python train.py --d_model=96 --head_dim=32 --positions="rope" --beta1=0.9 --schedule="wsd" --final_lr_fraction=0.0 --batch_tokens=[8192, 16384, 32768]
Each number is 50 + 12 x the weight over its row's rms, rounded and kept within 0 to 99. Layers, rows and columns count from 0. The size before them is the row's rms in percent of the matrix's.

# layer 8 MLP gate, 256x96, rms 0.0975, rows 161-209, columns 0-47
112:58 48 30 48 56 42 42 48 62 52 45 45 37 46 63 32 38 36 46 52 36 55 52 52 35 50 54 61 64 28 53 63 56 41 63 56 60 52 47 70 68 51 43 49 55 39 43 30
103:37 43 38 42 54 42 56 44 27 63 33 26 60 51 34 42 48 51 37 53 47 56 44 56 33 64 56 54 45 67 69 60 54 50 71 68 65 48 38 50 44 62 41 42 50 63 41 38
103:47 42 47 40 59 68 44 49 48 33 60 58 53 54 43 44 47 56 69 44 43 35 50 40 38 24 56 37 60 61 60 58 56 31 38 50 33 68 41 50 42 27 48 70 70 41 71 48
097:55 48 46 59 73 42 49 46 47 47 58 61 61 52 28 44 45 59 57 53 34 49 42 43 72 27 61 38 49 43 58 31 81 65 54 19 57 42 54 45 56 36 37 40 32 66 55 52
098:55 49 42 43 48 51 42 43 43 55 55 51 36 63 53 29 34 63 36 52 57 43 60 32 34 40 70 63 66 62 56 52 53 55 48 31 71 40 46 50 41 57 35 61 72 43 35 27
113:54 29 70 45 41 33 35 56 64 48 31 54 46 60 47 56 14 46 64 49 38 69 48 46 42 55 55 40 42 27 30 49 46 63 65 52 53 51 46 46 44 51 57 48 64 54 55 50
094:54 48 61 83 52 67 58 56 35 30 55 47 45 49 45 40 34 55 40 47 69 41 64 62 43 44 29 59 70 68 66 54 44 60 33 44 49 48 35 56 54 50 49 53 58 74 53 60
095:64 72 54 50 62 47 48 45 62 48 58 32 44 64 60 39 37 48 69 66 59 58 54 54 38 35 32 30 45 68 50 57 67 60 70 54 25 41 27 30 59 50 49 28 46 38 51 40
102:44 42 57 69 45 53 65 43 36 33 63 42 56 58 27 40 40 48 52 66 67 61 63 62 52 58 30 43 47 57 51 87 34 63 48 50 45 49 34 60 31 27 40 44 65 66 39 36
096:58 57 46 64 37 59 45 36 60 43 48 39 69 61 59 57 75 53 54 68 51 57 37 25 28 56 41 46 43 59 53 54 33 46 76 34 66 60 68 43 54 46 55 53 51 55 54 52
107:34 39 51 56 40 38 42 41 77 30 73 42 58 40 55 65 61 36 65 63 64 58 62 60 69 27 50 43 52 54 31 40 41 63 55 43 48 50 46 71 52 74 52 56 56 42 50 51
107:35 53 44 38 59 43 60 50 73 50 52 21 63 77 55 48 60 66 60 62 51 36 23 36 45 38 57 47 42 67 51 53 39 42 53 63 56 51 31 48 42 37 36 71 51 55 43 48
092:51 75 31 61 64 42 63 50 38 70 46 70 54 48 55 72 51 66 41 58 76 55 37 51 42 46 42 54 53 59 46 61 49 39 30 57 22 52 42 41 31 56 36 60 56 66 63 50
099:36 64 47 52 78 56 46 42 35 55 41 59 58 61 30 55 50 44 54 46 50 60 52 42 34 49 59 39 48 40 61 62 64 32 63 54 38 44 44 28 39 54 50 56 58 53 63 41
109:57 70 51 65 62 50 71 54 58 69 65 39 64 58 42 61 30 48 44 47 48 68 51 29 37 51 44 37 57 55 72 60 58 56 48 55 30 44 39 36 26 43 61 57 58 63 44 31
089:71 68 53 74 84 58 44 40 57 36 52 57 50 63 54 41 46 66 34 34 59 56 52 36 33 46 54 46 63 53 45 59 63 60 51 80 38 50 50 51 46 40 47 70 33 37 42 47
117:38 35 42 43 44 38 46 37 38 44 47 49 51 55 46 63 63 61 60 58 79 74 43 36 52 60 29 14 72 52 50 53 38 52 70 32 55 42 38 48 40 59 62 44 59 45 48 46
100:48 20 71 49 62 37 80 63 44 51 46 54 33 48 59 56 46 80 45 38 70 35 54 25 47 35 34 46 55 41 43 53 51 60 59 33 51 15 37 52 53 47 65 53 48 59 44 48
097:40 55 29 37 35 43 47 41 55 63 53 53 63 37 40 65 51 57 52 44 81 50 65 53 59 59 35 33 44 74 57 48 58 52 65 41 61 46 45 59 33 28 53 75 47 35 53 51
098:54 40 50 74 39 46 29 36 60 27 67 48 51 53 66 47 46 39 59 66 81 57 45 54 27 59 29 49 63 61 48 43 39 66 39 36 61 63 42 33 60 53 52 69 63 53 53 32
099:45 61 45 60 38 42 60 46 45 63 63 55 47 71 49 60 41 45 62 66 58 61 31 32 60 49 59 56 37 55 57 65 40 51 61 50 41 36 25 19 49 44 72 51 67 47 38 44
101:45 53 77 42 62 50 55 51 47 81 51 47 49 49 49 30 68 59 50 59 67 44 64 55 51 61 40 37 63 43 63 49 46 64 50 50 39 45 32 54 50 54 41 20 62 40 37 50
094:74 51 71 43 59 38 57 65 34 39 38 39 51 63 30 49 65 52 58 52 55 78 56 66 36 59 63 56 57 36 48 45 67 51 47 51 39 51 64 49 36 69 45 44 45 47 30 31
105:43 63 63 41 84 40 41 57 66 42 51 43 64 48 32 38 43 61 26 62 53 44 38 53 52 41 68 46 64 54 12 65 63 77 49 59 47 49 41 40 53 43 50 61 69 58 65 51
099:33 33 45 40 40 51 44 52 39 44 51 62 54 16 41 48 56 49 48 45 67 27 44 56 53 57 30 46 61 50 65 61 44 53 45 49 69 39 50 64 52 32 32 58 58 42 43 58
096:57 35 56 45 47 54 58 36 48 48 54 47 41 41 39 78 34 46 56 69 59 64 35 34 38 56 50 55 51 46 56 60 54 42 57 33 55 31 29 58 45 64 41 34 87 61 63 45
110:43 53 41 54 52 29 38 24 42 40 67 41 61 51 36 57 65 58 36 58 48 56 59 49 25 44 23 34 62 46 36 48 50 48 42 31 74 27 52 45 41 41 61 66 55 50 69 33
092:41 77 52 33 59 48 45 61 61 66 40 57 56 71 70 44 55 67 29 69 51 37 49 39 59 42 62 40 50 56 53 48 31 46 56 52 41 31 50 42 50 34 32 44 70 29 50 31
098:36 42 46 61 62 43 53 68 26 48 33 28 70 43 76 61 71 78 39 36 53 50 56 21 43 56 70 64 39 41 49 60 46 36 69 51 44 33 41 45 50 33 69 67 44 52 26 59
105:47 53 50 53 47 74 71 34 53 63 61 54 45 58 33 48 35 49 63 73 62 59 62 72 44 53 44 37 67 30 53 48 33 71 46 53 38 41 40 59 72 54 50 50 54 59 46 44
106:41 43 65 51 48 38 46 35 57 51 45 32 47 57 37 43 36 52 71 57 58 49 46 41 64 55 42 39 32 65 55 57 33 65 59 43 56 62 42 20 41 36 62 34 56 59 50 44
098:51 27 41 56 73 38 46 47 51 39 49 46 43 28 44 52 41 33 55 48 42 41 52 26 50 59 34 58 33 62 51 49 57 44 60 63 32 38 63 50 83 45 54 63 59 37 20 58
103:72 66 49 49 50 29 78 53 40 61 41 30 63 61 45 46 52 50 75 66 52 54 51 44 29 51 56 48 58 32 30 55 43 68 51 42 56 59 52 34 59 53 39 65 50 38 64 43
098:70 38 37 69 69 69 40 45 34 75 40 64 62 44 48 66 48 76 41 41 48 42 49 37 47 44 49 26 72 37 42 61 57 44 64 38 37 43 42 32 50 59 69 58 49 62 54 66
100:53 57 59 56 74 58 46 49 40 21 44 67 65 46 51 32 41 55 40 61 53 28 63 59 15 44 70 53 52 48 22 58 49 57 49 41 42 63 37 30 26 56 53 39 47 66 68 31
092:42 44 55 42 56 50 68 43 66 48 42 51 55 53 40 25 46 58 42 41 34 49 61 25 68 60 45 65 39 39 16 31 29 62 50 43 57 38 44 53 57 44 56 51 53 56 36 46
102:55 53 54 44 65 66 40 55 47 43 29 53 14 68 57 35 43 68 30 71 52 50 37 47 37 50 66 51 54 54 46 63 39 53 66 50 57 56 34 60 60 45 24 47 57 82 54 38
096:73 54 46 42 42 51 45 74 48 38 48 53 58 54 42 61 42 29 67 36 47 58 62 45 42 33 70 48 62 41 33 60 48 46 38 52 42 67 59 44 44 53 53 50 58 42 57 51
091:50 52 46 54 66 50 61 58 40 26 80 45 36 37 54 46 57 41 51 62 37 59 36 48 27 35 47 49 45 65 52 45 56 51 63 30 36 60 42 44 56 34 42 56 51 56 49 36
099:65 39 36 52 62 67 40 23 57 35 52 67 52 52 60 43 60 57 43 32 75 49 51 63 44 57 29 43 59 58 62 59 48 50 45 37 53 64 38 49 39 62 46 43 68 52 40 24
119:45 43 59 54 55 40 59 64 48 58 63 53 81 53 37 57 51 48 46 59 48 52 52 25 51 38 53 50 60 62 35 41 52 54 42 64 21 57 34 36 38 67 52 62 60 60 49 38
094:60 40 53 49 47 44 46 49 30 51 44 31 38 58 46 39 45 46 87 62 36 62 74 37 41 61 51 48 46 44 45 29 43 30 60 52 47 45 44 50 63 35 47 49 55 52 44 43
098:50 63 42 35 54 54 36 40 39 54 67 38 46 58 73 61 52 35 76 59 44 47 35 43 46 31 70 31 40 40 53 36 58 49 61 41 45 53 30 32 29 52 39 46 61 52 37 61
105:48 53 51 51 78 33 67 55 63 25 58 44 75 41 72 52 53 44 69 73 46 51 55 41 50 62 43 37 57 43 56 48 56 55 44 39 57 35 51 64 42 68 56 62 44 61 43 40
105:34 55 27 42 56 42 62 53 43 38 49 64 62 58 27 24 49 64 65 49 57 34 55 41 33 53 45 40 50 39 39 42 61 33 41 48 52 38 32 49 32 54 69 59 64 54 73 37
106:44 74 43 37 36 40 45 46 52 55 59 45 39 38 51 51 39 46 55 47 66 77 54 57 19 51 46 30 64 49 56 52 48 64 67 40 56 41 39 43 55 34 45 42 51 49 41 49
099:39 49 50 58 64 49 50 57 31 35 45 35 48 60 37 52 14 50 53 49 45 56 35 48 26 40 29 49 65 42 51 64 45 48 48 42 66 45 41 44 60 70 19 61 44 46 75 28
105:56 55 60 33 51 52 40 56 32 36 77 55 46 46 38 48 43 36 48 34 40 39 52 42 45 58 42 36 57 59 64 59 52 25 59 24 46 59 43 26 50 46 50 58 56 74 67 23
105:40 42 41 50 82 51 56 51 51 55 59 37 84 47 58 34 47 29 25 61 61 40 50 41 56 43 55 44 51 33 53 67 32 34 32 52 35 42 30 49 73 48 46 54 69 42 49 42
# layer 8 MLP up, 256x96, rms 0.0974, rows 161-208, columns 0-47
103:59 25 55 38 55 73 45 53 46 41 63 55 49 40 52 46 61 58 33 47 52 35 50 44 59 50 52 45 50 58 50 35 53 61 56 37 60 50 59 44 62 65 45 62 58 43 60 59
094:32 46 45 37 56 26 41 54 47 34 37 45 51 45 48 40 39 42 46 37 54 37 40 39 67 45 61 51 32 72 30 41 63 39 58 40 37 67 63 35 67 34 52 73 51 39 40 45
097:24 33 62 79 50 59 36 52 46 67 44 52 43 51 44 57 59 49 37 50 45 77 52 62 39 47 62 57 60 41 37 64 53 46 53 50 54 37 57 62 62 55 30 29 48 54 73 61
108:43 58 42 65 84 52 55 40 43 27 49 70 55 40 60 44 53 60 36 71 53 62 47 57 65 50 60 32 57 44 50 42 67 34 60 20 46 57 40 42 55 43 38 29 39 61 79 53
100:61 42 34 48 51 51 81 54 44 75 51 56 67 54 64 60 37 50 54 53 74 48 70 58 44 62 77 29 66 43 61 29 53 40 60 48 45 56 69 62 60 44 72 47 37 51 52 67
114:49 42 25 32 52 38 34 34 43 50 39 44 18 59 57 34 60 36 52 65 49 44 48 48 60 49 54 55 27 50 44 41 32 62 69 51 40 56 45 53 52 39 61 44 44 37 18 42
094:44 51 60 53 49 36 72 64 40 63 56 36 30 19 53 51 56 51 74 52 59 55 65 53 46 54 50 53 47 28 57 30 29 47 37 49 25 50 45 50 43 59 66 69 53 63 70 64
104:69 59 57 27 50 63 32 28 67 46 53 53 50 46 69 45 56 45 59 46 52 28 61 41 41 68 34 42 59 54 49 58 57 70 67 52 45 37 50 45 60 45 57 32 20 44 41 36
103:45 55 47 29 47 66 66 51 43 64 61 54 36 43 50 47 55 71 41 40 65 38 48 43 74 57 57 40 56 46 52 43 45 41 73 41 43 60 36 33 74 55 55 63 44 69 62 40
094:25 61 39 44 44 35 73 50 61 40 64 31 68 33 28 52 61 62 39 56 53 37 34 29 67 66 36 37 30 45 67 63 52 38 73 31 50 50 46 57 72 47 42 41 53 73 49 45
105:47 74 39 54 45 51 50 68 48 56 56 45 47 54 43 40 37 39 33 57 38 52 52 30 45 46 42 36 87 35 66 58 41 71 50 63 45 60 48 48 42 59 45 38 44 48 73 31
105:42 35 43 46 63 63 64 51 54 61 63 52 59 50 39 53 45 44 27 54 58 48 67 55 59 62 58 74 43 48 32 64 61 49 53 42 74 54 52 35 63 96 57 44 65 55 53 42
099:44 44 67 56 45 63 39 52 39 51 60 25 49 62 48 37 59 53 54 58 44 47 57 60 43 47 56 53 50 27 47 54 35 39 65 65 42 27 54 73 67 27 70 40 46 31 46 48
111:51 57 51 45 43 62 49 45 43 28 58 53 48 54 55 52 36 55 45 57 43 29 62 58 48 40 60 50 55 56 37 75 60 54 37 58 50 61 54 65 57 59 58 27 51 69 47 61
099:49 35 49 49 54 58 54 54 31 32 46 64 39 29 43 53 56 41 76 44 33 53 45 47 62 59 50 56 61 47 49 26 45 50 78 38 42 58 67 48 81 52 41 42 48 33 76 53
094:41 36 53 45 57 51 38 38 46 62 30 38 60 57 43 74 29 22 60 46 52 37 38 64 52 54 52 67 35 47 45 61 43 54 23 49 43 53 56 49 74 57 60 50 58 40 37 54
119:56 30 54 58 32 49 47 64 52 44 29 55 53 42 53 77 56 54 62 47 37 57 49 27 60 50 30 42 47 39 52 46 45 32 34 49 69 94 44 38 64 38 48 63 49 41 64 42
109:36 65 36 59 59 48 37 54 53 39 54 49 46 63 33 43 42 56 44 51 58 63 28 47 54 42 63 63 53 59 49 45 51 50 55 54 71 62 52 37 66 47 33 29 48 54 51 57
100:58 41 54 43 64 53 45 34 60 72 23 60 40 59 62 40 60 47 51 47 35 51 42 43 35 51 71 80 55 42 43 68 24 52 41 20 27 69 58 62 24 63 59 70 45 69 46 65
094:62 55 44 61 61 55 74 47 56 38 76 50 56 43 68 48 46 63 53 13 31 50 50 66 67 61 50 61 61 46 42 49 47 45 36 49 37 35 38 71 49 59 53 38 39 62 46 56
102:42 43 55 47 64 53 49 36 28 58 47 58 59 51 39 65 55 48 49 61 53 60 56 50 26 51 50 51 61 61 52 25 59 37 29 52 48 71 47 52 84 69 70 55 32 60 61 33
101:59 66 53 53 53 65 33 44 73 37 58 57 47 65 62 54 36 54 43 64 55 49 34 37 45 35 37 64 61 40 44 43 37 45 34 41 57 74 55 56 52 62 53 52 62 56 51 53
084:57 65 49 48 66 43 44 63 57 27 39 43 53 61 46 41 56 55 56 53 24 59 75 63 46 46 54 54 54 42 64 59 43 43 49 48 50 41 41 55 50 59 68 83 64 62 47 50
101:50 65 24 57 61 56 59 52 41 53 59 42 58 44 59 29 62 31 52 80 55 62 57 67 55 47 49 43 29 45 31 55 39 64 43 62 59 39 55 60 56 50 58 25 70 40 35 55
099:37 59 59 40 54 32 71 58 63 49 41 70 45 44 50 63 35 39 55 63 46 50 32 47 69 57 51 57 39 72 44 50 52 55 49 27 55 54 52 56 47 50 44 42 55 39 33 48
102:44 49 42 20 64 32 35 52 65 43 54 61 49 41 67 58 69 52 48 62 27 47 75 42 61 44 55 41 65 55 22 46 63 47 64 51 65 50 60 46 47 43 56 24 56 37 60 12
118:50 51 56 39 41 60 34 43 34 49 45 31 68 47 57 46 59 36 45 35 42 35 30 46 52 56 34 45 35 48 36 43 46 48 76 25 63 34 67 43 20 43 60 56 40 51 57 64
094:53 56 55 53 56 30 52 62 71 56 33 56 45 38 56 27 34 52 37 59 46 35 59 54 30 62 46 51 07 55 48 62 50 43 51 51 33 58 42 50 50 59 46 56 44 74 43 53
097:36 44 46 55 45 44 51 59 65 50 36 61 45 44 53 65 38 35 38 39 64 56 39 60 59 59 57 45 40 53 36 22 36 36 70 36 46 69 55 26 54 65 53 47 55 59 40 79
104:55 40 36 65 47 46 50 25 30 51 62 52 53 62 40 39 52 61 65 38 63 33 41 35 57 31 32 26 67 26 47 39 64 39 53 53 53 57 52 51 66 69 67 67 54 72 38 31
104:26 36 32 43 48 57 58 33 41 49 65 54 49 73 63 74 64 42 42 53 28 49 59 52 50 58 52 57 55 37 66 71 37 50 58 53 52 51 48 65 69 48 53 57 50 43 52 57
090:42 50 75 61 58 45 44 64 45 44 39 45 62 63 48 61 44 60 34 48 41 54 34 61 47 48 52 37 48 45 53 68 77 48 37 60 23 53 63 46 39 45 35 45 48 65 51 58
104:48 46 69 50 54 27 83 28 42 41 47 38 32 50 47 53 50 60 61 57 31 51 43 62 41 52 43 74 59 40 49 47 73 34 40 35 84 65 56 48 58 36 75 60 48 36 47 24
100:61 44 58 60 62 38 54 52 43 44 62 66 49 48 53 70 51 53 39 49 72 72 52 23 55 62 53 46 49 43 61 50 60 32 51 38 39 57 45 59 41 46 70 34 48 58 53 60
101:74 24 49 41 47 42 48 42 47 46 39 49 59 58 59 28 48 59 36 58 60 51 67 59 42 64 49 42 56 30 40 63 55 60 35 56 40 65 57 36 15 63 45 41 22 61 40 48
091:68 40 48 58 75 35 28 47 50 58 66 34 58 47 46 55 62 52 41 84 59 39 44 63 22 23 50 34 59 59 53 52 51 62 55 40 52 57 43 47 30 41 48 41 54 51 68 39
102:49 67 73 45 38 36 62 54 48 54 68 53 69 57 37 57 42 45 66 45 40 59 56 51 45 43 44 40 38 35 40 52 29 52 41 62 58 50 28 40 39 63 28 37 48 53 70 42
091:51 39 47 58 43 44 59 44 47 40 42 48 28 40 57 70 56 46 52 50 43 47 28 66 61 58 71 55 56 61 55 63 42 37 72 61 58 33 57 48 52 79 26 46 41 28 46 54
111:49 57 64 46 40 50 58 56 52 41 63 62 39 30 48 60 48 33 51 31 42 56 29 47 35 54 35 42 45 55 66 41 80 73 55 29 36 57 51 58 55 35 37 41 27 61 44 45
098:71 55 48 58 41 48 48 46 50 49 57 52 54 66 55 61 45 53 45 52 31 56 51 57 27 34 25 47 38 49 67 64 58 61 61 70 33 61 43 48 55 46 50 68 39 73 55 68
120:43 67 36 49 42 52 57 56 52 40 62 52 58 42 43 55 63 78 29 65 43 33 66 53 63 41 40 38 53 62 54 46 42 51 31 47 71 30 49 40 39 38 56 51 62 52 52 78
104:52 56 41 42 52 57 61 74 42 66 58 50 66 68 57 49 67 58 37 45 28 53 51 50 37 58 54 62 47 61 64 43 60 48 21 59 62 51 68 32 50 52 62 48 47 60 63 65
100:44 52 48 69 68 69 31 64 39 44 49 50 63 54 52 56 57 32 53 37 66 48 40 68 54 49 56 77 55 52 21 64 50 50 35 58 43 58 53 55 64 58 51 47 41 34 50 58
100:25 74 46 66 57 74 45 39 51 67 48 44 47 42 52 49 61 47 71 52 89 63 38 42 59 44 39 38 55 54 57 57 31 37 45 34 61 49 48 37 65 47 58 61 47 62 54 55
103:51 52 50 37 54 59 73 72 54 55 56 41 45 39 43 44 39 49 41 76 50 45 62 50 37 59 71 50 39 62 34 55 51 70 35 66 45 50 55 46 50 29 55 54 69 64 46 58
101:70 67 37 68 44 57 48 32 48 36 81 38 50 63 38 51 58 75 45 41 53 62 87 39 31 67 29 42 54 55 51 40 58 51 63 65 68 63 42 58 51 47 46 39 57 43 55 44
102:47 54 60 39 51 52 43 56 62 55 50 40 44 55 40 50 50 39 73 42 36 40 26 52 42 44 53 33 30 46 76 42 49 60 76 51 43 48 52 22 37 42 49 42 64 51 40 47
096:40 67 37 50 61 75 37 65 19 41 32 41 57 57 84 46 42 55 41 61 34 45 51 54 48 56 57 39 62 48 56 52 41 52 63 51 41 26 40 66 51 68 44 46 48 51 62 44
# layer 8 MLP down (transposed), 256x96, rms 0.095, rows 161-208, columns 0-47
103:53 54 57 54 38 42 61 40 53 49 36 62 49 68 66 65 43 53 78 46 65 70 29 68 39 54 71 49 53 54 26 41 36 38 28 61 43 52 54 23 40 66 58 44 50 54 47 46
096:50 49 38 38 44 61 45 31 44 46 37 57 45 37 47 42 56 68 63 40 56 69 32 26 48 66 50 37 61 55 48 19 62 28 63 58 23 57 49 45 52 54 65 34 59 56 47 65
096:43 42 68 47 37 50 62 54 49 69 37 59 58 40 43 62 33 36 74 48 65 81 48 53 63 44 46 58 48 57 61 46 68 57 30 22 47 41 46 64 61 60 32 54 65 41 56 34
113:39 33 45 41 51 36 54 46 43 56 52 42 28 29 49 57 66 56 52 57 33 38 46 45 73 38 57 32 44 44 58 36 75 56 52 48 63 44 42 49 54 33 44 64 22 51 53 58
100:37 54 47 46 31 65 25 48 55 62 52 42 51 51 37 84 32 52 42 41 32 63 38 62 57 44 47 38 43 52 47 50 49 36 55 37 49 53 53 35 57 43 43 50 26 69 55 46
113:40 46 28 56 58 40 46 57 48 64 41 43 57 48 51 33 45 43 55 49 41 40 51 36 46 51 43 57 40 61 44 62 68 40 62 65 61 57 60 28 47 27 69 56 68 42 56 38
094:35 30 38 52 42 42 42 24 54 54 41 31 62 49 48 67 55 61 56 48 45 61 41 61 54 26 48 47 28 40 56 42 51 44 55 54 66 43 54 53 32 37 55 58 39 34 30 55
102:64 44 55 30 24 61 66 50 27 65 32 76 53 39 46 39 63 46 23 34 32 47 44 69 60 56 51 65 56 57 42 62 40 62 65 62 61 54 75 65 33 38 43 54 39 59 53 50
105:42 58 54 68 45 34 48 58 69 35 43 43 51 61 21 67 44 38 37 44 37 61 71 52 44 40 48 54 54 40 66 54 25 38 77 42 59 63 67 61 53 42 42 49 33 54 50 39
098:42 46 53 60 39 52 50 49 57 55 30 54 46 34 45 46 46 43 55 47 46 47 51 37 30 68 52 45 51 51 49 55 52 60 58 25 43 45 83 64 26 54 49 74 69 35 31 41
106:31 53 38 54 41 67 46 28 49 42 55 54 47 49 46 44 43 34 47 45 48 81 49 74 58 62 57 64 44 39 55 46 43 53 31 52 64 54 25 41 47 60 45 41 53 69 57 62
104:46 48 72 61 52 55 46 33 47 52 44 44 51 63 59 44 54 54 48 50 58 54 55 56 39 45 41 56 47 43 35 50 52 53 40 50 75 55 60 44 55 69 44 65 53 58 30 56
097:52 83 55 53 55 50 46 45 50 38 50 60 38 57 43 65 43 45 52 55 48 42 34 65 46 47 53 49 50 46 67 70 57 58 34 44 44 51 30 37 39 42 52 58 50 37 69 68
111:42 70 44 50 43 37 51 47 52 60 39 56 53 43 51 44 47 54 62 52 56 20 47 62 38 53 27 42 63 36 47 50 62 65 37 55 43 54 50 46 26 65 53 40 86 57 39 46
101:47 48 58 48 61 52 57 46 46 46 39 76 45 46 30 57 37 55 42 63 36 37 40 56 50 53 54 62 40 68 70 42 59 45 66 55 68 46 35 41 26 65 45 52 62 33 43 73
095:65 35 58 36 40 45 67 51 45 67 46 36 48 34 52 60 60 40 49 64 57 59 46 48 59 46 54 43 62 55 39 48 42 43 76 37 50 48 18 27 58 34 35 60 56 74 55 34
119:56 46 49 32 63 62 45 51 53 51 35 38 44 49 58 28 47 55 37 55 31 48 51 53 62 43 24 57 36 55 31 36 48 33 45 60 35 53 52 40 65 34 45 44 49 54 53 31
107:39 62 54 57 36 47 55 37 63 58 45 31 41 44 43 35 32 69 41 50 62 69 28 65 63 38 59 44 59 50 58 36 61 66 52 56 79 52 47 32 44 63 47 31 54 60 53 48
097:34 50 46 47 50 49 49 46 64 38 60 65 48 50 37 74 38 53 48 46 79 41 42 37 58 52 56 60 36 51 56 49 20 69 33 53 30 52 16 56 54 58 61 44 62 77 52 41
099:39 72 57 60 52 54 51 48 41 39 60 76 44 56 45 32 59 57 48 69 53 47 54 59 38 36 43 49 38 55 76 41 49 73 61 48 68 43 20 55 55 61 46 53 60 33 50 33
101:58 61 30 56 60 51 71 54 83 29 59 62 40 52 50 68 37 51 42 45 60 56 46 62 43 42 51 70 49 79 49 66 49 67 76 52 37 44 43 43 50 62 70 52 57 63 61 46
099:65 50 51 62 62 73 33 60 52 34 56 49 62 48 60 59 66 44 50 50 28 54 44 45 54 71 52 62 40 53 45 45 42 56 57 56 71 43 83 63 58 58 59 53 18 38 49 44
088:50 47 46 49 30 44 59 52 37 60 44 48 49 43 51 62 42 46 52 45 62 72 40 54 50 48 40 31 44 55 49 48 57 56 54 40 65 53 68 60 53 59 62 34 54 59 32 43
104:54 65 44 46 60 65 39 23 56 43 39 50 45 44 70 44 28 67 50 63 51 66 52 57 47 38 62 69 33 55 36 65 56 68 64 61 49 41 52 51 36 59 50 47 68 39 35 65
100:30 51 69 55 47 61 50 29 39 36 58 58 74 75 41 44 64 55 28 64 57 51 65 50 22 55 37 45 62 50 44 32 39 39 35 64 51 53 50 28 60 66 61 47 39 50 66 38
099:25 23 36 54 73 35 55 45 38 59 60 53 48 62 35 53 50 63 27 65 36 33 51 36 61 28 44 54 60 42 18 34 58 42 51 44 57 45 61 46 44 44 54 34 49 44 27 69
106:18 51 59 52 52 36 45 30 41 60 47 60 45 50 49 64 52 40 52 41 29 37 60 46 52 46 35 43 42 58 48 37 47 68 73 49 46 50 34 38 62 42 58 50 40 45 69 74
098:61 58 37 59 76 46 46 43 51 58 68 55 68 28 79 45 41 71 69 38 51 73 45 47 54 20 58 43 55 63 32 47 27 44 50 60 43 54 67 52 33 62 50 50 56 43 60 37
100:45 57 72 40 38 40 52 53 47 30 65 65 42 47 29 72 39 50 42 23 50 56 40 46 38 37 30 44 46 37 65 48 54 68 55 25 50 42 45 62 60 50 61 53 66 59 43 46
104:51 38 66 35 52 38 52 46 43 51 63 41 48 49 47 68 40 50 57 51 55 74 58 64 51 27 37 31 72 40 59 46 65 57 53 59 43 50 63 37 35 60 64 62 83 52 42 46
103:62 47 50 71 50 51 54 39 54 60 46 35 65 53 45 42 27 51 56 38 37 43 77 53 75 38 57 50 59 60 57 40 61 57 51 45 47 61 59 56 71 53 54 68 37 60 55 50
093:55 43 23 40 50 63 69 44 62 46 39 63 35 38 45 57 68 39 65 67 67 48 41 32 51 43 44 27 64 65 41 44 37 51 80 42 53 47 49 46 69 71 45 67 48 36 52 54
091:46 70 42 67 53 49 33 47 30 87 54 52 53 65 47 42 66 54 49 68 51 45 41 60 55 77 51 56 61 33 63 27 54 53 56 33 46 58 59 59 25 37 57 53 49 55 55 38
096:51 58 47 67 58 53 48 38 65 33 31 44 39 53 41 40 20 33 43 73 64 22 33 73 48 67 53 56 32 42 50 56 49 46 57 37 41 51 54 54 59 64 36 47 52 47 58 40
101:54 56 50 31 52 23 46 54 64 78 63 28 35 49 51 74 69 42 37 56 49 57 65 24 65 27 38 49 52 48 60 39 55 56 50 51 59 45 83 57 33 44 60 54 33 46 40 52
089:28 61 49 32 48 63 47 35 63 52 65 43 49 45 42 53 44 51 31 49 35 44 57 48 56 41 64 51 56 55 20 30 31 56 34 33 50 45 23 63 46 40 48 56 40 48 63 45
103:67 54 48 55 47 52 55 57 48 40 56 53 25 55 58 36 54 31 46 55 27 41 37 55 46 42 14 39 38 73 58 44 53 42 67 23 50 49 29 62 52 34 37 73 53 49 35 33
092:31 58 47 57 63 61 34 53 28 53 44 59 68 38 40 43 39 68 57 51 59 39 61 52 47 42 49 36 36 57 56 65 67 74 47 48 61 58 12 41 29 34 59 75 55 66 57 53
101:29 66 59 43 38 31 52 54 30 52 61 66 32 34 53 61 72 35 57 38 42 66 38 47 45 58 61 48 44 41 51 35 68 64 39 40 36 55 36 56 38 55 46 66 25 58 45 67
098:61 47 52 59 61 63 46 31 27 45 68 42 29 54 67 53 53 34 32 50 52 58 71 59 65 51 38 69 56 68 66 54 54 37 34 40 57 76 40 62 46 60 39 49 46 56 33 54
119:27 46 59 68 24 70 55 38 52 40 47 62 47 55 31 63 51 43 32 47 67 48 46 50 52 35 62 67 21 26 43 36 57 35 22 61 59 54 37 54 56 46 66 66 56 64 36 47
104:42 67 64 54 62 63 51 53 35 39 51 40 73 44 35 45 42 63 43 41 46 40 31 51 53 51 49 52 55 39 64 55 51 68 66 37 32 57 45 44 60 47 52 63 43 54 48 56
097:48 60 26 37 48 47 63 42 46 45 45 41 73 60 49 58 68 48 69 35 45 38 49 49 40 44 42 63 69 28 57 44 76 41 46 46 47 55 30 43 62 46 75 72 28 43 29 56
102:43 63 47 26 63 56 65 52 53 35 42 47 53 59 57 46 54 52 65 52 44 45 37 41 43 60 59 43 62 45 66 61 54 71 60 55 46 39 00 64 57 59 61 44 50 49 55 67
102:69 42 58 67 56 30 28 65 37 40 41 48 44 19 54 46 57 51 80 53 45 61 36 45 25 49 59 54 56 49 42 38 44 41 33 53 48 79 66 66 58 33 53 56 41 52 35 30
104:50 28 73 54 29 49 59 50 39 52 40 50 52 38 49 51 62 48 24 65 58 79 44 59 56 49 45 49 36 40 47 60 45 54 48 29 54 43 42 61 45 57 48 56 64 55 48 49
104:54 50 77 57 49 61 59 42 57 49 72 56 52 53 36 47 30 44 54 55 31 53 39 42 55 46 46 64 54 35 67 40 51 44 35 39 59 44 26 38 55 53 42 65 47 17 53 40
102:56 60 56 58 51 43 70 60 61 44 59 73 39 67 40 37 35 69 29 55 19 56 56 50 58 27 39 51 53 70 57 51 53 49 43 48 49 36 40 24 38 62 28 52 55 53 57 66